Weights of a small GPT-style language model, trained from scratch on English Wikipedia: MLP 1536 squared ReLU, untied embeddings.
Each number is 50 + 10 x the weight over its row's rms, rounded and kept within 0 to 99. Layers, rows and columns count from 0. The size before them is the row's rms in percent of the matrix's.

# layer 2 MLP up, 1536x384, rms 0.0629, rows 60-72, columns 0-127
095:57 54 54 40 49 57 46 49 58 54 56 48 45 56 62 30 46 56 52 51 41 54 43 54 35 44 39 56 35 40 46 61 37 40 44 23 56 44 35 46 45 37 73 26 29 52 43 68 42 51 48 79 41 46 48 54 64 63 42 43 60 58 43 50 53 66 46 55 45 28 51 57 52 53 54 42 41 40 47 50 60 44 55 55 61 50 56 53 56 57 57 67 37 61 43 39 39 48 42 58 43 30 42 50 54 54 33 43 30 40 55 54 48 51 53 53 59 58 57 51 58 40 55 56 47 69 40 56
099:61 59 61 38 57 37 52 47 55 50 27 40 49 44 57 40 42 45 47 61 47 51 53 59 53 47 57 53 35 52 52 46 27 47 43 53 59 50 36 54 50 62 48 39 35 52 38 46 51 57 53 58 65 42 57 54 61 25 69 48 58 56 53 48 52 47 54 48 53 75 40 55 45 56 60 51 54 53 63 39 50 52 44 60 63 43 50 61 42 38 69 36 48 64 69 37 47 59 34 53 48 44 53 54 00 64 54 43 49 56 50 39 62 50 63 72 40 48 53 49 58 49 58 46 47 44 53 35
104:52 63 56 54 59 34 40 47 34 50 28 34 33 58 51 34 50 62 51 44 44 44 54 51 48 43 44 62 40 57 45 30 55 32 55 38 59 28 43 59 49 47 51 52 38 55 60 44 59 73 51 60 63 61 54 64 38 51 69 49 64 31 36 54 41 48 50 50 49 44 38 52 42 61 51 47 58 57 56 46 63 59 58 62 29 48 36 52 63 60 35 45 57 61 51 44 33 60 29 69 62 23 47 38 45 58 53 55 41 25 58 46 60 42 58 40 48 60 64 53 62 45 70 48 54 40 70 45
100:67 33 51 54 41 60 54 49 54 40 44 42 58 38 30 48 61 67 45 57 33 49 46 39 46 60 72 49 48 51 46 52 61 51 56 67 57 54 63 53 48 58 50 43 20 51 35 61 51 42 53 56 44 73 44 52 34 56 57 44 51 39 49 63 40 53 37 52 41 36 57 39 52 45 55 54 34 76 52 48 56 54 66 49 60 55 55 50 50 20 45 58 61 64 44 53 54 53 53 59 60 42 43 40 56 66 60 53 42 49 34 46 34 28 70 59 50 35 53 35 69 55 54 40 44 54 56 52
101:38 48 52 51 50 64 59 58 38 46 57 45 43 62 48 50 47 48 51 59 32 51 45 69 62 47 44 41 52 58 33 34 59 40 32 51 58 41 56 41 61 58 54 43 20 27 43 57 48 35 44 51 54 52 65 58 46 56 34 43 51 41 62 50 52 50 46 51 44 38 59 38 47 56 45 51 59 75 61 48 36 56 56 47 55 51 42 45 59 51 62 63 55 46 64 72 48 39 43 61 60 42 46 45 48 49 39 40 43 54 39 33 59 60 62 53 52 59 55 50 61 37 52 52 58 60 49 70
107:44 54 61 39 67 40 54 49 60 45 55 35 74 44 62 51 30 48 67 54 58 56 45 45 45 59 46 48 56 54 48 46 57 33 56 55 65 21 43 59 43 51 47 50 40 38 46 43 33 44 30 44 57 47 41 51 47 52 42 22 52 49 49 66 58 45 44 46 58 62 56 53 54 47 54 54 44 41 60 42 46 56 52 52 37 58 39 52 41 39 61 52 40 65 44 48 41 58 53 64 77 63 46 56 66 41 46 58 48 64 50 56 60 46 38 54 38 41 57 50 42 54 54 45 48 51 51 44
109:49 56 48 58 66 43 52 35 47 48 39 48 45 63 58 69 40 53 51 43 46 56 45 48 58 51 72 49 53 45 63 61 75 53 61 34 72 37 47 41 57 29 59 47 53 49 70 39 64 53 63 53 42 41 75 53 49 49 42 71 53 42 40 59 59 62 53 49 48 52 47 51 49 65 56 44 50 44 45 61 61 59 38 34 61 49 44 48 36 58 25 39 57 50 55 45 44 34 56 50 56 44 53 36 44 50 48 56 58 48 37 46 63 40 50 41 19 44 49 45 57 45 39 51 49 45 29 62
108:43 45 46 46 28 56 53 63 53 56 49 42 42 47 47 38 51 51 65 52 44 72 51 40 60 41 59 58 57 46 39 40 50 41 31 24 50 61 55 59 37 55 34 36 56 45 48 44 50 47 54 59 58 59 53 51 46 44 39 43 64 41 31 49 44 49 48 56 55 61 62 37 55 64 62 51 40 43 49 40 58 67 27 47 62 50 38 35 34 51 39 45 55 61 48 61 47 55 60 42 40 49 53 54 51 67 67 38 56 58 53 39 71 38 61 66 72 53 53 50 53 34 61 42 51 45 43 52
016:47 48 39 58 62 37 65 39 65 41 43 51 33 59 37 63 55 45 52 58 59 62 46 50 44 48 61 62 56 52 57 60 57 54 42 47 60 49 59 62 71 70 44 54 56 48 65 34 46 54 52 58 31 51 31 76 53 46 53 69 60 60 56 59 64 63 46 55 62 63 68 51 52 72 56 51 49 36 29 48 50 55 44 40 43 48 45 67 42 37 42 50 53 75 29 53 58 41 54 49 42 58 38 38 51 48 59 58 42 49 57 30 34 65 36 46 49 59 60 41 52 58 40 33 58 65 51 52
102:56 53 63 50 37 39 39 56 71 69 65 55 53 45 35 58 46 58 59 53 47 53 66 57 56 52 31 53 43 40 63 52 35 58 63 63 37 67 41 37 48 67 33 34 43 36 60 40 49 46 48 57 35 48 56 41 47 66 30 49 66 57 48 47 51 47 54 56 47 45 38 55 62 31 52 53 41 38 47 28 49 51 49 43 57 29 48 58 42 62 52 57 55 34 63 58 61 38 46 43 62 28 42 52 57 57 44 50 50 36 51 40 62 73 56 56 61 46 44 61 47 51 52 46 44 43 51 52
108:50 35 54 63 62 59 67 55 61 38 53 45 53 67 44 42 40 61 59 46 49 60 45 55 51 58 38 57 49 26 56 69 41 40 25 59 40 51 61 44 52 48 61 51 44 49 41 48 40 50 42 47 49 60 33 30 64 64 43 51 63 28 40 46 44 48 57 54 48 71 49 54 47 50 39 69 46 45 48 47 38 33 52 43 48 60 54 47 50 44 43 32 56 71 53 57 59 51 49 41 37 36 43 52 54 56 63 48 36 44 65 52 53 47 55 48 34 53 43 46 34 38 66 31 50 51 36 61
102:36 58 59 49 38 52 52 36 43 60 66 44 55 57 52 33 36 50 55 56 59 75 61 46 58 43 60 60 56 65 61 44 53 45 53 37 35 59 56 47 54 46 51 55 41 44 57 54 42 41 41 54 60 42 47 44 23 43 62 70 35 52 52 50 58 60 60 53 49 38 55 40 64 50 61 43 58 64 53 47 61 51 59 61 51 48 31 40 57 34 52 35 33 69 61 58 59 38 66 53 38 46 50 49 41 39 59 37 50 47 40 46 38 53 58 54 47 49 43 46 68 59 50 43 57 50 53 40
098:50 44 61 56 65 52 46 55 53 60 43 50 45 66 61 73 39 47 63 41 26 50 51 52 57 55 33 35 58 50 43 64 41 44 55 43 37 43 57 55 42 52 54 53 48 48 53 69 57 48 58 48 52 49 47 68 60 54 42 27 48 31 65 40 46 31 36 61 64 66 54 45 59 66 41 58 46 65 50 35 56 52 42 42 56 47 34 60 40 62 58 39 57 52 61 47 24 56 62 57 58 33 45 58 62 35 56 54 41 41 44 35 47 43 61 54 44 57 46 69 68 49 45 47 62 57 60 43
# layer 2 MLP down (transposed), 1536x384, rms 0.0319, rows 60-72, columns 0-127
100:46 61 52 46 50 57 51 49 43 53 55 48 48 54 45 54 55 47 58 54 49 49 66 32 59 51 62 49 64 53 42 44 58 42 63 72 60 42 69 58 64 50 34 67 66 47 59 22 53 55 69 16 77 77 27 45 47 54 43 33 45 44 42 59 51 35 53 45 50 56 50 52 50 59 58 54 50 59 61 54 43 47 49 39 48 57 48 61 40 55 66 35 61 29 44 51 49 58 56 25 56 55 47 67 53 63 42 49 68 72 39 53 37 53 50 40 49 31 56 45 52 64 62 44 67 50 45 47
112:39 48 42 65 46 56 49 50 52 51 79 57 46 53 45 64 52 53 47 38 55 50 53 47 44 57 43 45 52 53 42 56 66 56 52 46 44 45 60 44 44 46 58 55 61 45 62 59 50 42 45 40 37 56 47 46 37 69 30 48 42 45 43 56 52 56 38 49 50 25 61 38 65 47 39 47 54 44 43 56 47 46 59 37 39 56 51 39 54 69 31 66 62 39 38 60 54 38 68 53 54 48 44 42 95 35 44 57 52 46 44 61 42 46 41 24 55 56 47 54 46 48 37 49 53 62 46 64
103:44 38 37 49 39 62 54 44 61 63 61 47 72 43 50 60 40 37 66 46 64 56 48 46 51 52 53 46 56 38 61 71 48 65 42 63 48 69 53 41 63 53 49 44 54 47 51 52 35 16 55 44 40 45 39 35 65 42 28 47 44 62 64 40 59 45 47 46 56 65 69 44 62 34 55 56 41 49 36 47 33 40 36 41 70 66 59 47 31 33 64 62 34 40 52 53 64 42 71 39 33 76 52 66 65 45 46 39 58 65 47 52 48 70 46 58 48 42 35 48 37 45 44 48 46 53 34 50
099:44 71 56 42 57 37 48 45 54 54 57 48 44 61 74 49 36 32 41 47 60 47 52 61 61 44 38 48 50 52 56 46 50 42 48 18 58 41 49 62 43 46 49 51 67 45 67 43 52 54 52 44 46 35 58 54 64 43 42 48 51 55 44 40 48 54 62 55 60 54 46 62 52 48 34 45 68 35 44 47 40 44 35 51 39 52 44 51 57 70 52 45 40 40 61 56 55 34 50 41 41 51 39 63 50 31 54 41 56 46 69 57 62 66 40 42 49 63 47 51 32 59 59 51 50 53 39 42
099:59 59 54 40 44 44 72 52 59 50 37 57 45 45 52 44 55 60 40 32 63 49 57 35 50 54 61 67 61 56 63 55 45 53 71 50 37 67 47 57 44 53 63 53 67 62 44 41 51 55 52 43 53 46 43 33 74 38 62 48 55 50 44 47 41 56 58 56 56 62 43 53 60 42 66 44 50 42 44 55 59 41 44 52 43 50 52 41 38 54 31 28 40 63 39 35 53 64 53 50 40 62 64 56 53 53 47 71 47 55 64 48 51 44 45 55 57 32 33 56 39 60 45 47 38 39 54 26
106:51 50 27 57 42 64 61 62 39 45 43 50 19 57 29 36 72 41 43 39 39 52 41 51 69 46 64 53 42 57 58 43 52 57 49 40 38 79 44 34 56 44 46 40 52 55 55 58 61 46 51 55 42 58 54 51 58 40 65 65 49 49 51 20 52 47 46 57 37 54 57 55 76 46 41 40 63 54 57 45 47 51 54 46 46 47 51 41 53 51 52 49 43 57 64 32 54 42 66 44 22 67 69 39 43 58 54 48 49 44 38 32 36 58 65 42 38 47 41 49 61 39 64 58 51 52 56 57
098:37 49 35 51 36 70 49 43 50 50 54 53 43 62 41 36 40 61 53 47 56 50 35 45 58 48 61 40 39 53 50 61 45 46 30 48 40 40 48 62 49 39 51 56 44 58 73 49 43 65 28 35 38 40 48 56 55 63 42 31 55 26 46 56 52 50 42 60 65 46 17 68 52 44 63 52 51 64 54 44 51 55 65 60 47 36 59 47 34 46 58 43 57 47 45 35 37 44 61 63 49 44 66 47 37 65 28 57 64 58 53 38 47 38 40 34 44 60 48 47 38 42 59 38 56 56 28 50
104:53 52 44 56 70 51 53 35 42 42 44 57 60 53 60 60 51 55 33 41 57 30 45 65 43 67 44 46 45 44 64 59 37 57 68 73 48 43 44 50 67 39 70 64 42 55 49 53 48 54 45 44 38 45 49 47 48 58 65 63 49 47 65 54 53 51 60 46 45 41 42 63 54 41 38 42 67 57 53 60 38 33 88 53 32 54 57 63 52 50 62 47 41 35 44 32 56 47 58 54 52 56 56 43 51 38 31 59 51 51 50 58 31 64 45 37 21 37 46 37 47 60 33 65 46 57 55 54
027:55 29 54 46 44 48 75 48 56 65 61 39 48 48 47 34 50 47 33 45 51 48 61 49 44 56 27 45 46 50 42 63 31 43 60 51 27 59 42 50 48 39 62 50 47 50 38 55 42 39 48 57 67 51 48 34 57 34 59 58 46 36 55 47 43 48 54 51 70 38 53 56 44 48 33 42 60 41 54 53 63 65 44 50 44 48 36 49 53 46 58 39 43 36 47 54 38 49 63 46 57 59 54 35 69 37 42 48 51 50 53 40 74 58 60 72 31 61 38 36 59 64 52 57 57 48 53 56
101:47 36 51 51 56 45 50 29 61 40 52 54 42 46 41 39 54 50 36 43 58 59 50 36 45 36 41 65 48 66 47 38 63 53 20 35 56 40 29 44 39 25 67 40 75 54 46 63 42 60 61 56 56 38 38 55 53 50 57 43 35 45 39 47 56 59 44 64 70 61 56 38 36 63 51 62 50 62 48 66 58 54 50 49 56 69 75 48 55 60 51 53 55 51 47 41 52 41 52 55 45 69 45 31 41 43 58 50 45 58 57 71 53 60 53 46 56 54 46 57 47 41 49 54 70 58 48 47
105:63 58 53 44 41 50 35 36 39 41 37 60 46 41 68 55 62 54 50 58 53 50 48 67 54 34 55 36 41 54 54 38 51 49 42 63 49 45 42 51 46 54 47 31 34 45 45 59 52 45 53 57 40 43 69 55 46 50 49 48 41 51 51 47 59 43 57 49 74 31 53 40 47 45 57 44 49 58 57 45 46 50 61 43 56 50 34 48 42 57 52 72 56 52 58 48 45 48 56 44 60 39 46 61 43 56 26 49 46 55 37 45 63 42 53 55 56 47 54 59 47 47 28 49 48 46 62 38
105:58 52 37 51 62 50 51 54 61 48 43 50 45 50 43 60 61 57 37 48 42 32 40 52 48 52 46 44 50 38 50 58 57 54 43 64 75 40 47 65 47 52 59 42 53 69 41 48 42 55 51 36 49 61 54 44 66 67 44 25 69 43 54 48 32 47 46 50 56 73 53 49 35 50 40 48 43 44 46 56 51 47 35 49 49 62 63 58 49 46 57 55 67 33 33 53 41 52 42 47 61 39 41 44 53 67 49 67 52 63 52 49 54 42 46 45 58 53 53 53 30 44 59 57 49 57 46 66
096:66 43 39 37 46 52 56 40 50 47 57 71 43 56 55 55 65 39 48 56 43 52 50 31 41 46 57 52 50 28 57 45 63 40 50 45 50 61 59 45 41 51 46 51 63 63 58 38 49 53 52 65 58 43 27 38 73 35 69 68 55 58 37 43 60 52 55 55 33 33 37 55 31 43 52 49 59 44 53 57 38 58 51 44 62 67 47 50 30 46 61 49 38 43 48 43 39 51 43 34 44 63 42 46 63 58 55 69 57 55 59 57 41 54 49 54 44 54 62 63 33 48 53 33 36 53 48 61